{"num_key_value_heads": 4, "rope_theta": 46500.0, "qk_norm": true, "init_std_down": 0.0189, "init_mimetic": 0.7, "optimizer": "muon_variant", "decay_shape": "linear", "final_lr_fraction": 0.1}
Each number is 128 + 24 x the weight over its row's rms, rounded and kept within 0 to 255. Layers, rows and columns count from 0. Numbers have three digits each. The size before them is the row's rms in percent of the matrix's.

# layer 4 attention key, 128x192, rms 0.194, rows 113-127, columns 0-191
102:133155170083132103152140125115104153116113172159099137122173141138095146132092120087192136148111093102163146127167138067131125096118167123155100126152104115129126144126105158108078151094106143111126110126105146121134125114136135169155113125128090115150092154108125126114169172128197141130146150144112119133184123158119153098112107115137084101099102113094085154139120106158130129121124150115111153161117132144142115148130156148147102113130104097112164116095123131144128157100112148123089057136117110108125135175119125126113137140121133105133148137092172133152104126154140120155
104:117127086099195183161168126111091152193189107104146113115157131129130149147085093126159138103160159077108133149129074102146149148116138142113130123112185151127110139170161101148128140122082170116092084136100120162108132127136152165143098101124148134117167153119108132122126160128111126149116132093105102096166117162143147133113110126149129108108146135090117121150151161125150159103128110106121135118117146138134101154111125156131130135155109073104124104108124102127110130138133087125124119100123134101163097139059106140111097127154133141146132137145122159128130123134134129150
095:160165155134122111122164152111171115163133123150148158116145206121140137136127138132077144145122157095167146093134148105140133139131114159127136117158127111126106100114075146083124130128132120143158145139140108111133141113132102112110097098155110127132115100115170142113148107128145130151097094112148104105160137120125142099112142158120146171150147124139117092162084126147128166142127111140184082105068131161097111128136105125150139157137181154098108121110140169160124075102126105126115111122139077135167092144105130104141089141133118083120101153133121154079140115147132134173
109:134152108102156105111134156126107123138151097099158123129096130183155150134140139102083122135101111118093090104164125140157152090168147132148170111169087102166093133126095131125136163177122119142108115130140150141117176154128131121137175165171108155141112108182161107087142117148113141164125151132106125130111126151140138166126154107164099130127161130121124171127139112105098088094143165115138139132144106123102141129092119126106085098093109143097129140124150147149120134160138129165120151125148165113139159123165133105141178102101128083116112086139130143167144129071137135132
100:114134101146141134141166123152109182129116156124119132104086133154150124115143153122124096121123160154106141154132142110128099118137156116109117156139151120118133126142154105094167161147137136103119108126083081165089151129139141095104112114144126168148166137124130127182172111108116103142099124118118123118128135154100134128172130155097109160146107144115184145112147136136131111112099097080114109102134109134068136141101094150062069102103175141159127125118146132122135142111110088126117078151136165149152142148120138093125142155149170102134124124151157151119134089074169153160
104:142115152103131147134153153109121139109085163132111135105126104141129102135102172137133124154112084128144110139118128157120112120165125127144135125106087122117146162171137141099121041122173105151157111130121132105081133121142135154104134120122114116113089145126128074099107103135117114139130112108111118110157090104111139150121084135122139075136088086145104107165116140151135117136137162132144124120126126171154138108150118090158121136132146098147099158137165188155120115143155122138144185086097135139102127116093124127127097085111094149111121136101174098158072125156113111180
095:128105119130155077127136120102129090098161167158117145114139095121168139131129132135115166111154123150109105154124135120130091115138181139133084110127144164117118180160152139087140128122090136131119167109124125108131111128124109085146129103157129119107104153172129132113181138130148078150094129166131120114110134136138179128100110118116114130105133107151171128157113156127138139128160103145089129139126136171146174148142160147155099157111058118115127096142157102124125144127131117149111187168184115096128165105132127086134111090116119127115168171153117162130164146142136092136
099:105148154120092152123148118119144135106126124157174105111106104122175131102184117143134196114161143131126117102103143121134104128116077131085145143121106155142104119103121102119124154125132133149114178112121091117133120078161120105147135147108118145173141125123129159145132123113098134111115144158149151133126074109099143151137116132135091106151159135176073153135143141169162115055105098148177104114140144156114142094135116142077114157104159089152151163104122112107155090129107161137147116132129129138128121108159101162128153092108144139116131133143092122167082119144124105111
105:146151135124152137158134135139090144148116190147073100155114121146141147109110175125156124118130148105093127098158128097118150167152113133145064132131144099167116166122136154123145133120086132163125113100159114119131132078167117144136124186100133121152134151138086165136136103129177126135134171148100109158103132133132128110114141121158137162125128111141140148156125086134104153155079100089142122165145076149167100115152126150119169118146117165114143167131151119182113133095146148125129130157134148126106118122152134116122093124110113164178143152128119092122134111116103169170
097:134171076160138090108110096095139185152138146145150135169112111156123135139129101121128123109121148131075125091116121111144101127149122143151138119101118131071125135187124142161131093146099156128153111113128110151097088118115114141114099152127152115138150115157152129141107110172155116151180131080152147100140121143089086153121121163151108148112145106153105107166150089134126120107104103101144120153113164144115139122098138139094106115193138078175150111133144144117094151115129169137152152093170137129150140116164157147140116113140088144149149146114092158127128120118140119160
095:146122110148113144162153151080149135176185120143149114123110155176147117121137109099119128102112163153113112161118098110119146190112134134172105155164110126097076154106117168131140130124155185138148143089136130148103136119140086111097124145147142133158119162108175136144107114138127163111115150142158159119085129094124194160162113091096122097146184133157122124136071137125141120113126150085122160121153137103136104117122140148136120107129144127144124112106102108146106165127101170130107124126108126140126136108162161163084123131158127136134126101129109117111150090145146151096
107:095129109114159125147110128132157107121123106047165097079116130119106137174156157128146156144107148129121146116125064122145114147098118135088125152142156113076123125158145169137118127119191110113133109158105133072126176123130158127135139127135127098102122113143110132124133096126128124125120098128124115120118107108124117133110123124171131151131132118127135141114150126104131172111127107129072138187081125125147115122126151133133114129169130089100090120061085140146131144129112147103157105142152108112172124153104189104103126164109159153122161135113152157095159092132138092138
097:161125180191095128095078092120121133099084116151109125129093073170103148090099129122084084120143089127171133144142134124115109165103105113144164123136097080168124146116141135111124111108106137133128146155110123136121106101117121138067119143122123145135094108145149090105126176146114121116132129129136132120142120128148143120109121114140167138131150107110118117123132132118126121098125107105103167097086143080107082153162131117103145074115121101116153169133118168123098128138124102182090072127146121135147129106102127130118129153123157128151096152180137120154140156147132111103
102:176158143128109098144165079162080123144145094098121164104125125142140127174135138112098150112136107087154103136143137138142139107120142087087140167194109115123093179161119112107114127122158196144151116146092175106141125110121134176155138131132134106125171131102106137131184127123097125104109096144119096127124179110119119145116115114142126136139114163135151142148133160128154139138125101122126173131139138097091132108113092128136131107167132104132113114148153152109101076133136085128116141155122099110126133134113167137101108161186113113143076113131101152138119103116155131128
105:083102148089147167077126125092094117084116150095120113094158136104134140112139139132116108115082121146134128135129097141127144139137120088188105134137148144141160127200120141118138105084131124159173105101121100134144145117153107141079143162137101139129104072152113148078104108087174129153157129139169124081114116125144110131108149116130125138150119163131134105171150156134140093140095079138115166139127117108136189156119136116158113133108132142118132128119096160174128156135137117105116120109159118075124124141128141116132158111160163127126147154116144138159097124099112108149
# layer 4 attention query, 384x192, rms 0.208, rows 306-319,338-351,370-383, columns 0-191
120:157091155196131149189157153135125102166120132084149150150182115137114154127106168135140173148140139144135165161116136165142124130149146115122093106127112131062178142131107133157127138096148152183110132121100107099113117153107173118129189129141146110104118161119141101097172166148158131157138113126113150116084138124109120102129121114137116106094149116110156116132142103140121097094137114117087108138130129091124119116129114143113103147118109111116123154148122145138110132115134102112150097133126134153101133123073104132148094169173172125131126139126083136133098089093121151119
105:168155132146107154126112128135126071089100125160123150105096152127182102156155146126118127143139123132146139143095160106150139108134107080137165111126102149132124068068120131134152140177145140142106153094161112154172138156115114121108106157128130115154131145106148120135133141117106137116115131120145094097122134101136148120182102129129125126147113140159099113129134094185127075155116129139122110137128132099127119085144128142120124116163148128155144106139096037121114073136151116139157153101107156148130133136142114133162118099117122078079103153136164091121152142143102121166
124:126113090106127110136148134101112113186152170114117116133135141156176076125130134102099159055146102120128106110105114127144133149156138145138166120119152157164144135129133146133148117202111135138110142138120132097132145148165103112141170142141106079140127194167138106113132118155081114175132103122107060152138125120140138168169140139136107114103155102137113121119127155126115114135106134109098110151131118111098146126138130126059120116106108146113104155127111117166116115156114132141136128116110151082123132122162141090141087088130096119150094128136144150166173140096109111145
120:133135101116104116171192148095147179110138121106100133135128122156136103129126106105115090145125152153120130113135119135150125118142141088089176102161175099117126172139080138109138124126159175085110170136116131137140167154140133137101100114096118134108105124141163112153187173138142121139112114143153141157140136139126142110135092137094110122102102104180133140112120179132139134090113106108122079159172116128069117106142130156142084156109120145113124125181123111123150159120144115141107151137169117153127124172108079123114098161145155114091133117117097140132116109123114153125
117:183158145148140137132095080150107131161105132111155106117120130114105142162131119126133149118119117093142098124101110183155117096145122098126170107131114110148128111110122116118158145113148125108106098104139128123078158164143128136167133099125101140076106104113081147139155114165127140137128123132063112114087090111094115121109124157122167105133111088123138100120136135178125105085121183108112101172160145154107144155135172150176087150112127145133094133154165150100146079128115108110148141155136154180122076100120130116138133102133123128162119135103113156135109129135126127101
116:157095104095086106117098185166102160077089131133107138147134150135111102175124127135084130107132160153131128123113078077112138123108126098183130144128170137105114131126116163122143182144113100139092107170107115104123128139168123111137149163117116114132141169109174130162119133139140075132178145150163143140107107122148110137126160102105085144084117119147156113177164154125085116125151110116124132134154128135128149161126161138138135150105109133081112105115108176158134128121098095112126120173142132089130141143141139127116147152144126125162109133128110123122149103153078130140
119:128119094087124131131145155167149165154058117165124111126112144140169106164131162119158153126140125136124090130136136127160115138146092153134093106112113165152092135096152095124155174104134111123120107094135100168086116131154133134172148116155129134147103114167101138121099113137144119156122177145110135112142124139082136117116074149135139128135064141144110146164141120149130153115089102145115134128123126133138117099130094129103159139149088065099170147114130102156114097089122132129124101106106158160125099097134101093122152129138112192134074129136116132120084140133115126119
126:130132092140158141092116098156129139138091151113144126105152086138157144115112163120186143112190120116155078109129117117106141126105125116137152081108094166179145135143111144113092075110132116167144123137137136115095151131096114093144097132154144115132113079150106116119155128137164135198126098143156096094120138141157132128154117127131143134112107170116102162099174119130134178126132120099151114178144139105138128116147159083130151094137127105141134136100145118179128131186148124108126157148138137144139168121117140102178115140099091148124120144109097142141088132122130136100
118:147131139164172122143109104125122128092147112141084123137102119115097123147140077134140095133110110080133101173154099120135144133152134094124144100121127102143153120157105149136134151137122128141171155095143133110161090141106123083162154123111131089133131107162154169129133091162119153135149130148153115127141132147129114109081123120145134112126162107125160121172146091140175145152164135079128135114138151123109146158107090154115140083183123117120126167141119089127148135128168151126108170135111108102146092133148158112137119175210109110126142083130147116169154113132163109095
118:143117123099163113077176125148133160164160095130093090095080122152114136140124107104114123138135104150151099136105060165121197146131165129147176125132156150132142133095145131084148112136101149116127117140120108099059149125138101124122136155183135123135118161161119131129112120134160141106101130140151139141105130125165133155139144115126110148092120118138141158116153136146143092134133121114103097115105162130120124141066155139135146107118107132134139131099118136200102113132125115135114123146105120103120164114125108113112202098110135115121104133086149169113158152143126162090
119:164132113097148104130156144141111165158131126099132128142122134141117145138135174122133136147104101160142132154147112091168123147131127136119195136088141137061110169138182138172123145122128180120099110160129109096115125130163141149089117086119146133130101122121102137102182121164133130117093144131117104093171121142168117141149136137124118099131097150137122158073124167117066099126101128127081130129103154145115102105099122147107090108100114139127074131140136099120127096174126128153107136106137136155108119134123106159141127123150142146113124144084198129104141140141158152120
117:113099174149084087173122122127150130085076117130135091118145177117119113102138121110144172126120148159096126170107124112137106152128164180136146126142103145112122160103136129125118128132118123152105121181153116144100121195118114118101146125151090103086140107114143083099124152180129116125155128152147144148144085121093148096175146094123125089151130122134164125143098087160127115120124113139114169102129119119134153128156143121098134116147107174139115172152105112130123094172144144096134098133109142159150096108117117118113148087145112114159118151140153106117099117137071127109
101:138136160102125152080084097118104178128166120143148116160092116125110120164123092138129120133134096125153142138148128129179150120098176104137138168151140110112135151148133117130150104099208174134136106159110164177187148147082145187100084089110124102132125117142128117095119116147143124138151116107083105150162123186142109140148111123114100100157101143137103110135131139139154171144119103140173141128136115105131136127130127134161157163179130157152149137137122103137121146095139151124159111129138101119121137127107127106110100105135114126131159083148126119135137109110178117127
116:146119165136128120122079088172116137101127186148133141136147093083092120124103106149128138120111115105157121170159132137138172114128103137144073106146132123146164174179088147144127110127106117147164129104127141088146119170158123095107162130125077112129152090117146104141091144124141104125112138149105111149117086128133111135117131116112157134154142176119123116123097142163133135081135154139097122131159131149133131168137094152091091173080112109154115102119146119148080151152122109068139140127100135115133099156141142166093110132117129135153167108147142115103129096146142166148
095:155139139081140149139108126128146165123142188067168121110180139118116106125108134156160106089117125134131126151149126069120144128143087125111094139116133155142112108159132121145129134118150134158123162165138134152127163106123102111131132129092143162099086136118138141119136161149135132134098150121117160111100135156144136176121115120148116074128149133082075113116111145052123093142098106145085156107084147146108107102138134124123129182132074128181139120130092111114169122133146123105121106098130149147109121109099114160113109123171117129157120132136177137102091145124155127136
087:096182112129131117167109134142141089109106159182116122130114176137144150117151201140147107106126098122090124128090109155153123106115097098139143121148083129075126107105163126076119132174121135088109135145135143184122147118124150117115087105134111117138081127118156112140109096117164138105091123126103117158116140105123160125133133124096142112104148144063111098144104115126096156152124113133146081140114079091166128069080151134151149126134151110148135079122124133129102137132137130132142120123112114125101131106108149152129117105143083135124150150158101168154127149144137144115
109:124139095114151109101161122059166154130141137144112117130106086126092154151158121097098131122141110119122095123105086115111125126118158131147142112124089121137112155126134107123130115160143156108159083081141154134135171156160109110088166152157139114097125109156155115153175098143088102152108106148092118145108105102141118190157160119160119124121135143141140146104103172102158111093132125066113123109109099152115121138043122129090097115123109166168127164131098140129154134115137100124113105123135123165127117104093133130139153113136102122126135092166129134143109121095114140112
101:082172111110131127144188128132096134148149122160129118110112092140128123133162143108093112133167114154147161136123132130128095125138131148139122173129179121132116149188126124138122113132155189119087175128112110138124156166146141114131105119139154135161130148120099123092155076120117139143108140133116120141147151149146115104175120152131086127163111140127167138101118133157119157105121046102145119100107114110115147165123089109092133134158133159116130122121145174126103158105145101134143093138128100131152172130157080122118133143087150114090139144121075118078108125084127132112
105:150122116094143150097112126133141130119108154136120149097122173143081161108093171136123159144115135102104080168102103161145112123130084098106122114167116177132121112117096148151112156113120112082141165146110136138148074134110112130116137149104146104179152112155114141139096131112118130132107122108132138157115086114153115158119101144140130151139145094170097133106136110098159142128128171202148172136105147108136106107143105096159177085124134118118110149119111114127145088161105147091094137129127130156109114122106127100135177119100096144120172159152149115134093158130105145157
107:132116090121172131121160120190107128127141124166113111078147157141118112159142105105135091110157127091101132144134141113129152162117100094141161127115118123136124123148131109130130139127163086082094114135156108111132163120164118081092134100109112108145130056126139128123087089162088105112106115099107119135169147149130103152124135156142106094043120141083153124153134084152087128119147096138118114129127149151094147114141133123101158144146106158117164120136136119122125164131133097118111171159134115103160128135128140075125106140139135143133160076122131126138127143125085126174
084:137080144129129148149130138109127156083130128138113120131135169159133125119150088138161139118166141151109103149133163107154152096090114101122142067134069131158149113130198100170148156127133122146107108143122116134116118142128134098145159187102126155142129124141103120101143123088197119132121143074121105078121120109147113133138170145112120108125121184140181144112121159097126155086120147114118107136124132115147157113130128150129114136119084116150136125163159093157111141158189090115158135145142179114109119100162148131125109121123135130177140142134139129107136145096128139100
103:070106115114133114129117138156125182180067137125134121142125130141163131099128199126146105106125116113118135128143104156113120173119092106136118134111109140147077086088115111102100109164126152143121120084176128150095117095128085091123115186118098118173108148117133127137108158116124125128127109136172135094093133114098133150119113160115136128147135113141106145170131119168139145151091119108127116148090130112139115179109134076165146136098120114131112151125151134157130122158144138116120148134152151129143108087153115129123092128114111190112121136111087137167089166157152129123
101:138139125150118092077111122139117112121083174166141144141106094104106125145148139125122170128157157115117120153143075087123149116099129147141119149103113131088116144101106133185114122102155126141131162099144154099135134120146131104113160122117160140077158116171129151148115161126114135129157096152137106150138123163098136109113105114137109114134162114100158151140164127151117146096129102109094103144125134124137125176154100086102157121185116129123125160086128089090126098147155125141135184091136080174106125145140138168140120199147127114113129112132123114168103162131143122160
083:132112144106075135111092135067117175127179137129128118119109180166147146094156137113117122161121082177147134115159139081137143155097095171166199152146133144090102131144131105116127134182121111141144165123125132128127132123123158170135111118087113140120153136164170115115133105106133147113125136150141129141166092147140137135132090107104144152168151114132174164135107169153121122122132126152140138140127152167111107104119146114128147153121119142116093128168100087129118070125120153150098131140080132136117115166126139111114139163104155130147125109151126125087158101133120104162
102:115124126137165124199146101145158101133086112104141138115091119113082153104128150103137146133150133137119134117149157143119143141113165124102110143094121127114141120111134127171134126142171121141129131123102106127154133158121147121150139128085159076119149108111124125115133147108173102157129105136140140099146120150143099080109122118101115090165135107109140123131140126077126132090079130138101150149154151110154115125151102120116103085150116091143111154149123087125118115196117159142150161150075129129106096084117090068110142126150168158147123095129164101111139154167098079154
100:130087116090106145138124121064145166119133125130145095151100079124092150090096133128123124144085084182124111121108154084174138141169118118142107093143092121095157132125139129153118101132111138153165097147126138121133144169106094137146179182126148159116164130132132115144153179167148125140108157118126150100153125138156117109150123118112138113109112128135181118135134112171133104115130142127152108138145167127158136124138099083087125076173134101171102152109111137143109139151122132136135124134131110138124168087122097151118108131136171113122136090099140134156158146156104159098
101:149166177123137161100100113125083145100142120160110125118095107118061134119173143129128126133152131142136169092141124080128097099138103079115105147117090129097127127160159132134089123124154191114096149136115144161161110109069119135127095126128133170120144149150154074093150150144159173118110108089165108107122120110159114172167136148140141149155109121117122121113111131111147142118132099136124168150104120138088116119132090129189115116149142121147165134162135130118135131122132146146100137128144123147126116138093119103121138154139095106127155159122156120136135177107125142067
089:162092161136156133140138089136063166101144137115116137143161133076096183127163160137152115081107148127124105126118124084103080136082129141146108148122147111154122170112153141148125150134107123187112125117123115117161059118119133142111125086149145088147122150145127119138119097138142100127153110112109114119162101123164098175114111143138141112175164168183124116126134115099128151146104127106097149115130119078117100112108123136101141152118116111110131141111117132158147104158146130142106087105131116129124150134133097168095168120144146163115112133173144102114089127126147162137
081:174157125142156132101134119083121109143185146087146141081115147159128093135112193124161148099085106132101125096106136122122142118149139114142116138145099147135090125156170172133100128185135169125101113144170122149075144141149181121127144146127101153138152133117148114155112109125094141136119133093100133150111101152131152143098106120162139148105135094153152139128150107105146154112149081122161143119126146135094141118133144154121101099121103107123191119111150155096120091084135123136146131155141091129098124143093147102114095148149129168130124108165136142120121136175156090122
086:122101148125139149134091176137152130131157091108155169127141113172132135150087100153159086199096133130128148137143144133166161143122101195159146164107094125140098104093125148123137115147128107117136098103111126141102123121128109130141093154077081125137151106132124132143131116132102115156147112151137101185118157128159118155123114138086139101130120124091086156152168133182137152156129143128125109102148134189136146118165125152136204120086111133130141124096125140125146149128134129126094108114132148082134162151125128120142098103115130139169153148106126103119145107125135133089
095:163070102084156145124177152125099155165138130115150127098122128110142113128119098104077102145113147111079107161115108145104100144118146147126121133185136139119094135129154137141134094132122120132106109145166128136179154177148118126139170150135124146169097145146173133162116119142100088135069156139099137106129116162142102133146104111153126116074147142115160095153117186088094115104121133126137123150115116124128154111126139137086093117087129173149126174097137161147132129112129142132095119147128122100117117156145149152133122110111158121108153139147109097153163108085121167122
087:139126098101096171137144167166115125131102133100148149140136097145124124138142101109100128119140139154131127127144109105149144116140159144104129109157139107145141108167143163128148142135117132107079118142122215144091176121159127134174102122165120153099122152151138131111128144180145092132091150156054098152132159171092094160118141150116114163102110148125135078132135135162134152080140114121110112117106105126119140091172097169124103116122134158160147117114152068136149112119107116155128125123148137086131114133096134139095124099114156109165140157097134138096109151111145122117
096:170116127090125111137112110153218090139099131150131147151103171131112149145168124115134134122074126125111082134161099158116114148170120144116073126130110143131138111095116110147086115167122111105129123127109088137100145123181092121086131126134117115155137115162155163115097107131138141130104125118102115085128091152118126138084125105122101093132177145127121121142126114138124136111129133143118136133124192118151137130169167140150135146103152112129105163148113158148116110083114151072140062120147149105139102138104156135174125163123138150162132134131144092115142130149148108105
085:093151073083157129104165111119161085095147143144138110101176086132078160140171189115106165100125136112116123155103088119120116095073147136128111125181152121155143117122116126162097134146088162131125103127131157141118128083144108082113146167164153150134109119116102134143125139134085110139154115126094077106095136100132122113134155132145088097131145137091170117123120110161144123125136129151127118175115118128118142135178142160134114115116102159114122092090116137164122122142147133110162125160144107153096133098141128115136163116085103176117140129113129128139135146143124151142
090:125137090132157115173166115091138165141156123137164112126126118128118126156119114128098103117160177127118090132101149129114157118148114145098105125099144137115119061123128136136159127115138125147158180156118124127088087109144175123086119117143117128110096127128130096108166149147180128113142157126151154104130082112101177125157124146149076098151111134149122127127162137140115114107155134140103122103134146153156115081079123168133109151116086109116134147115117089083118147120099126076122133136087132170129145089129089160118136148089126164158122119133122097069119166135145111122
093:143116131141137152110059159100126193125072146113114111096098129162131105111141125130145115139112110105163106126119142165119140143118086130192171122116090103196116137116114121110116090164106126105128127098118153158123120149139094105163083139095120120130136140131122139132153132083121120172127141172108121119120113130118092151102145154113158123137088113120106133172172123134083143142124142077164116140153123138146110152116162106146146062108123150132142124112166135160119161113120109129090134150151120104133127152118104111170119105100144129143125165121148154130101168130128118171
088:120173120123119147111139148087140155151148137136152094098134131078092145134162091132149132128150155151079107170124120132121150116153079139144108113111178168119143141151169121127127123152101112142147097106105106125119078111124136123102145092137117116143135109111132184169096123178108166117170084138138116127127143160130131102106098169120098149128157165125128111130113093092156171135136136128131139153113175133094137135111120144098151098156143106156113174095126084149127115094108129158097144087103143127159166091137142160117142158081112172124116123117113134127167136122123129156
099:181108122105135116136128150119173109112138113163120091148132100161144142125120133111126116156100119135114129113080123130115136092165157087142153112107116125137121113118143124144129101130121136153134117120101168119066136110145121145141120138102160122154143093131137108142126138138140146064170086127154152154082119105171149151164146107158111120096135123152091092104111150140090111145129145095130124155124131145145128112112174134076107126094165101127132148108112094138132091076126180111112120097129150142136167132148093156069152063107105150109136146130143167159133134083097119106
090:134126096137148100139124128161183079110148120100149125124096141118125169151110129125146183130123123151143165097181109110127123162101145123105146135147149137098132145137171138094116145127179125177160142138126160080132134152092124129127145115136155109111079134136139173120130137121126116141115140147151108107141135164099152111129120107161171099119134149148160116111120124139163123144141115130116119093151144156113129071125174162128183097093102119083118100085125128117174139148138084136102105142108150109097143181090159129132160106110177114157124128113138141108152095142166126141
090:123082168135094128112153168093138143123107130160155128141117114113114120113093142097111117147132144104153163113100153043191150155121154134138108128105069115118071127125142092126083132104146114120136104110120140140123151167114113125096174148122126143164174115115137146164130130119124163163117127104120145140120112080110107122128139166114128116093140125125097112147148132218092122104150136147112142138103127087127111136184107135109168114130111111157107120122101111157102101152157125131135113130150133162114130132132154109107094092087126139107142105108133150169100139125132135116
101:121108186124087134154144150139101133103170079126122141155101096118131145131103121107131133124129142103156163137130136138164146133103118082132115142184075118154190159139117138138135115139153175127103110128117102129133140178071171161138124082135135140124148138134142105108128156140137135142155154134148117148170152132174116101148158106126134136148111119122142105142094097092156104141134112157105162141106122129121144100161111131123144171142112143172112114144149175088168126099136172105153100134137119120127124150089114104118131175153098103147159099146125106084111087101115155116
089:144108069125128096134167120138150113148149124136129111072136134100126117123149136118151150113117160112106140120144115117139158105129101127117098132152114124173138173150121145097108112113126110168090109157145105128120145085146102096125125139152079124110163167112129121147123138098158141153104162127104108161148158139158147108116155131131135169102108158126133139110124094116080200160071102159089105117111124103106111118091132081156141116114148142091083144126115104158127150134118105129152168156104158125110162167124135084115092114143142120144113066155115088157142096140126141124
# layer 4 attention value, 128x192, rms 0.247, rows 96-99, columns 0-191
101:127142136118116148097109177137105133126096125151093122136134180089125106096124152148150141139149126123130107154136124124080104151125149156141105180141121133153104190138146102128075093111133119146134111145126102117130141134096115169154128163155119100130183145130146105127131111118149098190131101091141153103122100154104108154076130142125115123122083131125088064131099155142137129148101154138140141161139185114131103174099110079143116137120107120103122175092151162116111092112116116149128115116163120136120108097097142134137139115173125103135133117157129107161108154170157127153
095:137176130127111172128126098146106144131156139154163124150145114119128119134165170152123144142185163098089126129145156134122118125120143100103142102130109136116102124085154075130117132123144135159127144149157149145134111118089109182167153109119134163136178126116120157099098152085138108103116103155138128132103121145131084120104154115128104110119145135122089123119116153145135159151123127167141079135160126102142127157122130133139155148164136091107187161120137121131079131120163151132106090149100095150161137074108122098106149117136068122133158120145138131175105124198123113113
091:143143122150110110112127128138173110127181068125124158116157093124126134112136125114105134095095137145124118074169098161114124152147124146118122147124154093100148153169160134107119141109145109164123162126171134143083125133113110150159139161137125156092113147095131167133122195154145129094121113100110143178146111152166141151095097138124106131116147161116164169157131137091113117193151124191085118066168131084127129131137097127125157120130112181147124125129140140097101137112124158115133121148135097134131150121155105131127121139124138122152130135129117115147161116147168121086
102:114121120156111174145143126116126111159087136133111103085097142151108169125139159187113179149123132093133127132132130159141121139111132090125172095141100123167154165104135119147151140151161125155102094162143140140159160101109190140150173139150152106121107112099090141111116107172106114130087117102129119139052153130133170152081106111172150120142169159141087148119121123121151125142099150143104137100114101100129087155140094096144127113129164137105154122121152121154106131145096137159128149088111128122112098131139128155140158132123137117082122115116130135135163129169133157127
# layer 4 attention output (transposed), 384x192, rms 0.154, rows 288-291,320-323,352-355, columns 0-191
104:114140161144150126133124107131146097161111153118128122149134088122093157117166140107152103114113135146136121153181135121133150116168101123114135131123119154142120077163110115146123129141101141108135129137135153120114137140115137131135111113066167156098081098113081140134110149125126166099093128149128106116135129103118138111181120122093067125165104091152142145143144137173119151141105106131169115097098151064143134114156152155125122112158124158153135078162100058140116146133144151144139137109144128096172126141189108148180134115120153139117102108119158140105150155175155130132
101:103164147120156094185121124140133103149106118122109130069126139101134119105088131131098089110074141135143133160121105165116168113125132130123168163130180131135137159119125127158088179158122147106170113135133093152132124161144152092106142154163100122125097123105137136102137173140119147087117122136171124115141127132111164135184147136106107156136124130111144126120125158109135158124133073091134129132117104091119160116161132177144082155133125131145108125189149145142115141100118153112143171158130139109113129166133163152144066158146159120147108106123166106108145141119114122142
104:164111133104167133144152136145091119119118149188116147147116140156150126104136122090136108099159139145091103096087163128134098126063139120152139094160160122105118112122130118156102164088141148167111135134142125115153114144144154110108159096171134143138131151147145109142153118121103119139101110129170153113109138106136118079182144176093132150107116108141145091134115133144111130105116128111129147168151069116112139088130166115141133134138108111136097120147148132160141065124136170097120128122152129151119110146162109122097129137130090096073112128132097122156112138091055120151
104:118106155121118141169113129128125154064088135154161099102094136112118113126150152125130130148128135144157127135157138113156111167178095125113098146140135158121107094118178154145122111128129122147155129090126131086092087154133085117132147128110113162132163130106136138107137146123166171130138144122138147097114104144134108102110140110115159120113155155136124108147127173113124123123158161118129132193175116133127169104146080133109105103080114131141145123122148108098128142120121107093099112139138108103140142112104143064170105163118163115115184095149154113065176125124089118120
121:112101083137154138179119129110124132126118109159130127113122124147141135159107120122096109109116153109113115118109122167106121107113149116112099118133172135083168101128176113140212122078155096165149115132086123099140112157089108127140085141165089136099134143140112140157121103154163141116129120133141120134154103101165147122145138114129138140114157144122173187134145097099160092113164114103100125138120104189138141104093134117157124112112134107149123128139149157117110133128130151145149133145121155101134104113105111114131163150085124086109141129097121083144161089066117171113
111:144133124105149121127151133127112093142100109188093125120133111129146116174109091111099131149165096101094105129104156138136104122133078142149140149106156131136145094186177100104131109140085114091138101153114142152083143131158123099118094155135124115129119151126071137153130086168120154170126107110105144135143150131141123149119130113127131119086124108146110091113122113148114111158137135111172164130108148130136099170125127107137150129133135128159119096091138114169125102156115072098106112090111098142117106122128120126084111094060140146137158181142131118129145153104170172143
119:132105098141093113157103134096123133125081154117132136117128162143109146150097160143164138157161133093125132198127128099139166129097141147113116132108119179160139113130096128161082118151153141099096122124119094127121154100130152098144128147135118138161097125143121125131135060073125145103169127101150092126122154152078112088121111096140126113129149153115111125082095100149139097117085117108158105157105152156130115118114124154105103142144150138144121130087139131137105144130110091139154126105124169162156088122125105158132140108106148129105156103113148199105099113123165165130
117:160158155155153100126102149129087127146123108122115137178128099078136130111109110095114079083121126121109146160137122087109126126115106135148086141120124099111106113155130102133140128185098107140129134108117104108138109128113108157129077123115131125124178123187167127104173139104175137102162090151123156113184079149142106128103099147064141148150103132104145112164121137118107102153120097134160126147128176114131107142109146112085141093157137095117105144120096129126143143125133091118162102142113130169121149121095107102122088128121134144141110159102119095128096123159160140154
094:159128117113078135123131129163103147095156159126125122106106156105200103108116100160134150145161091113097134097097154105148102125078167129150117119110113137126106189068146148102118135117134123122096100112145130155114126111134103105117157151153119087154171117142154113143151107127153109145146115131126147161106143163132114151068120166123161131110122138131128083128104151127144112089128132116132142144164121148121112137091128092115104158097134152121107167099146194133135115107115099112100118146140143146064155121086143142092138124164100127130132164160127143151104126118114150158
095:142087108125135163111122114148132162100149139136152130143149112151104162122133151122185171127139120123107142082146111089126110143108122148137086114146096146105112107134124146105134099098152105186078157102118160081139101116113105168149117085099162158134140127122149135139122117117146081147143135163056133135109109136152100115102133140143141118121111131113101098159161129147115137126126171142102108144153136169139124121113161103083152112138118115065155131097088120106157120121179121129103103133135108140130141093122102076122161081162102134111144134124098141123126091154117143081
103:104133145168107117109106109126175152144156120087119105123132084118112124114139112145112135144090090107162127134163101154120128139180116124116113130088113106168111178140127119107159122147101081105142130124117142150107115108130085159144098158081116091111120102101114154128105165134146109139122137139075097136125094129144120151096120103137107160164162143119109147151156133116137139171174121136100130075099161108154153152160086123110161127114114138107172158150131129101096179133095093145085120148097123094146162111109150115137125132137154149165123131128146102115147120173176119120
102:107143112115119100094119115134137112178161124116098156152169127168123138141134129137139138124128111104133146124128116154124158096090159151129156088122146130177176175115111122139135142094152145133102096175103128174148143103125160155115139105174122111106087150128107111160110102132089121115109109142132092164100154098106125132165137099150105118155152101114153148116166108152140125105103117126142109109119110124126116155109114138141143137193132136101111115139109175162116107152142165157130118099149139170124127138148083199079149085137110146138086137135155169171132138130163131115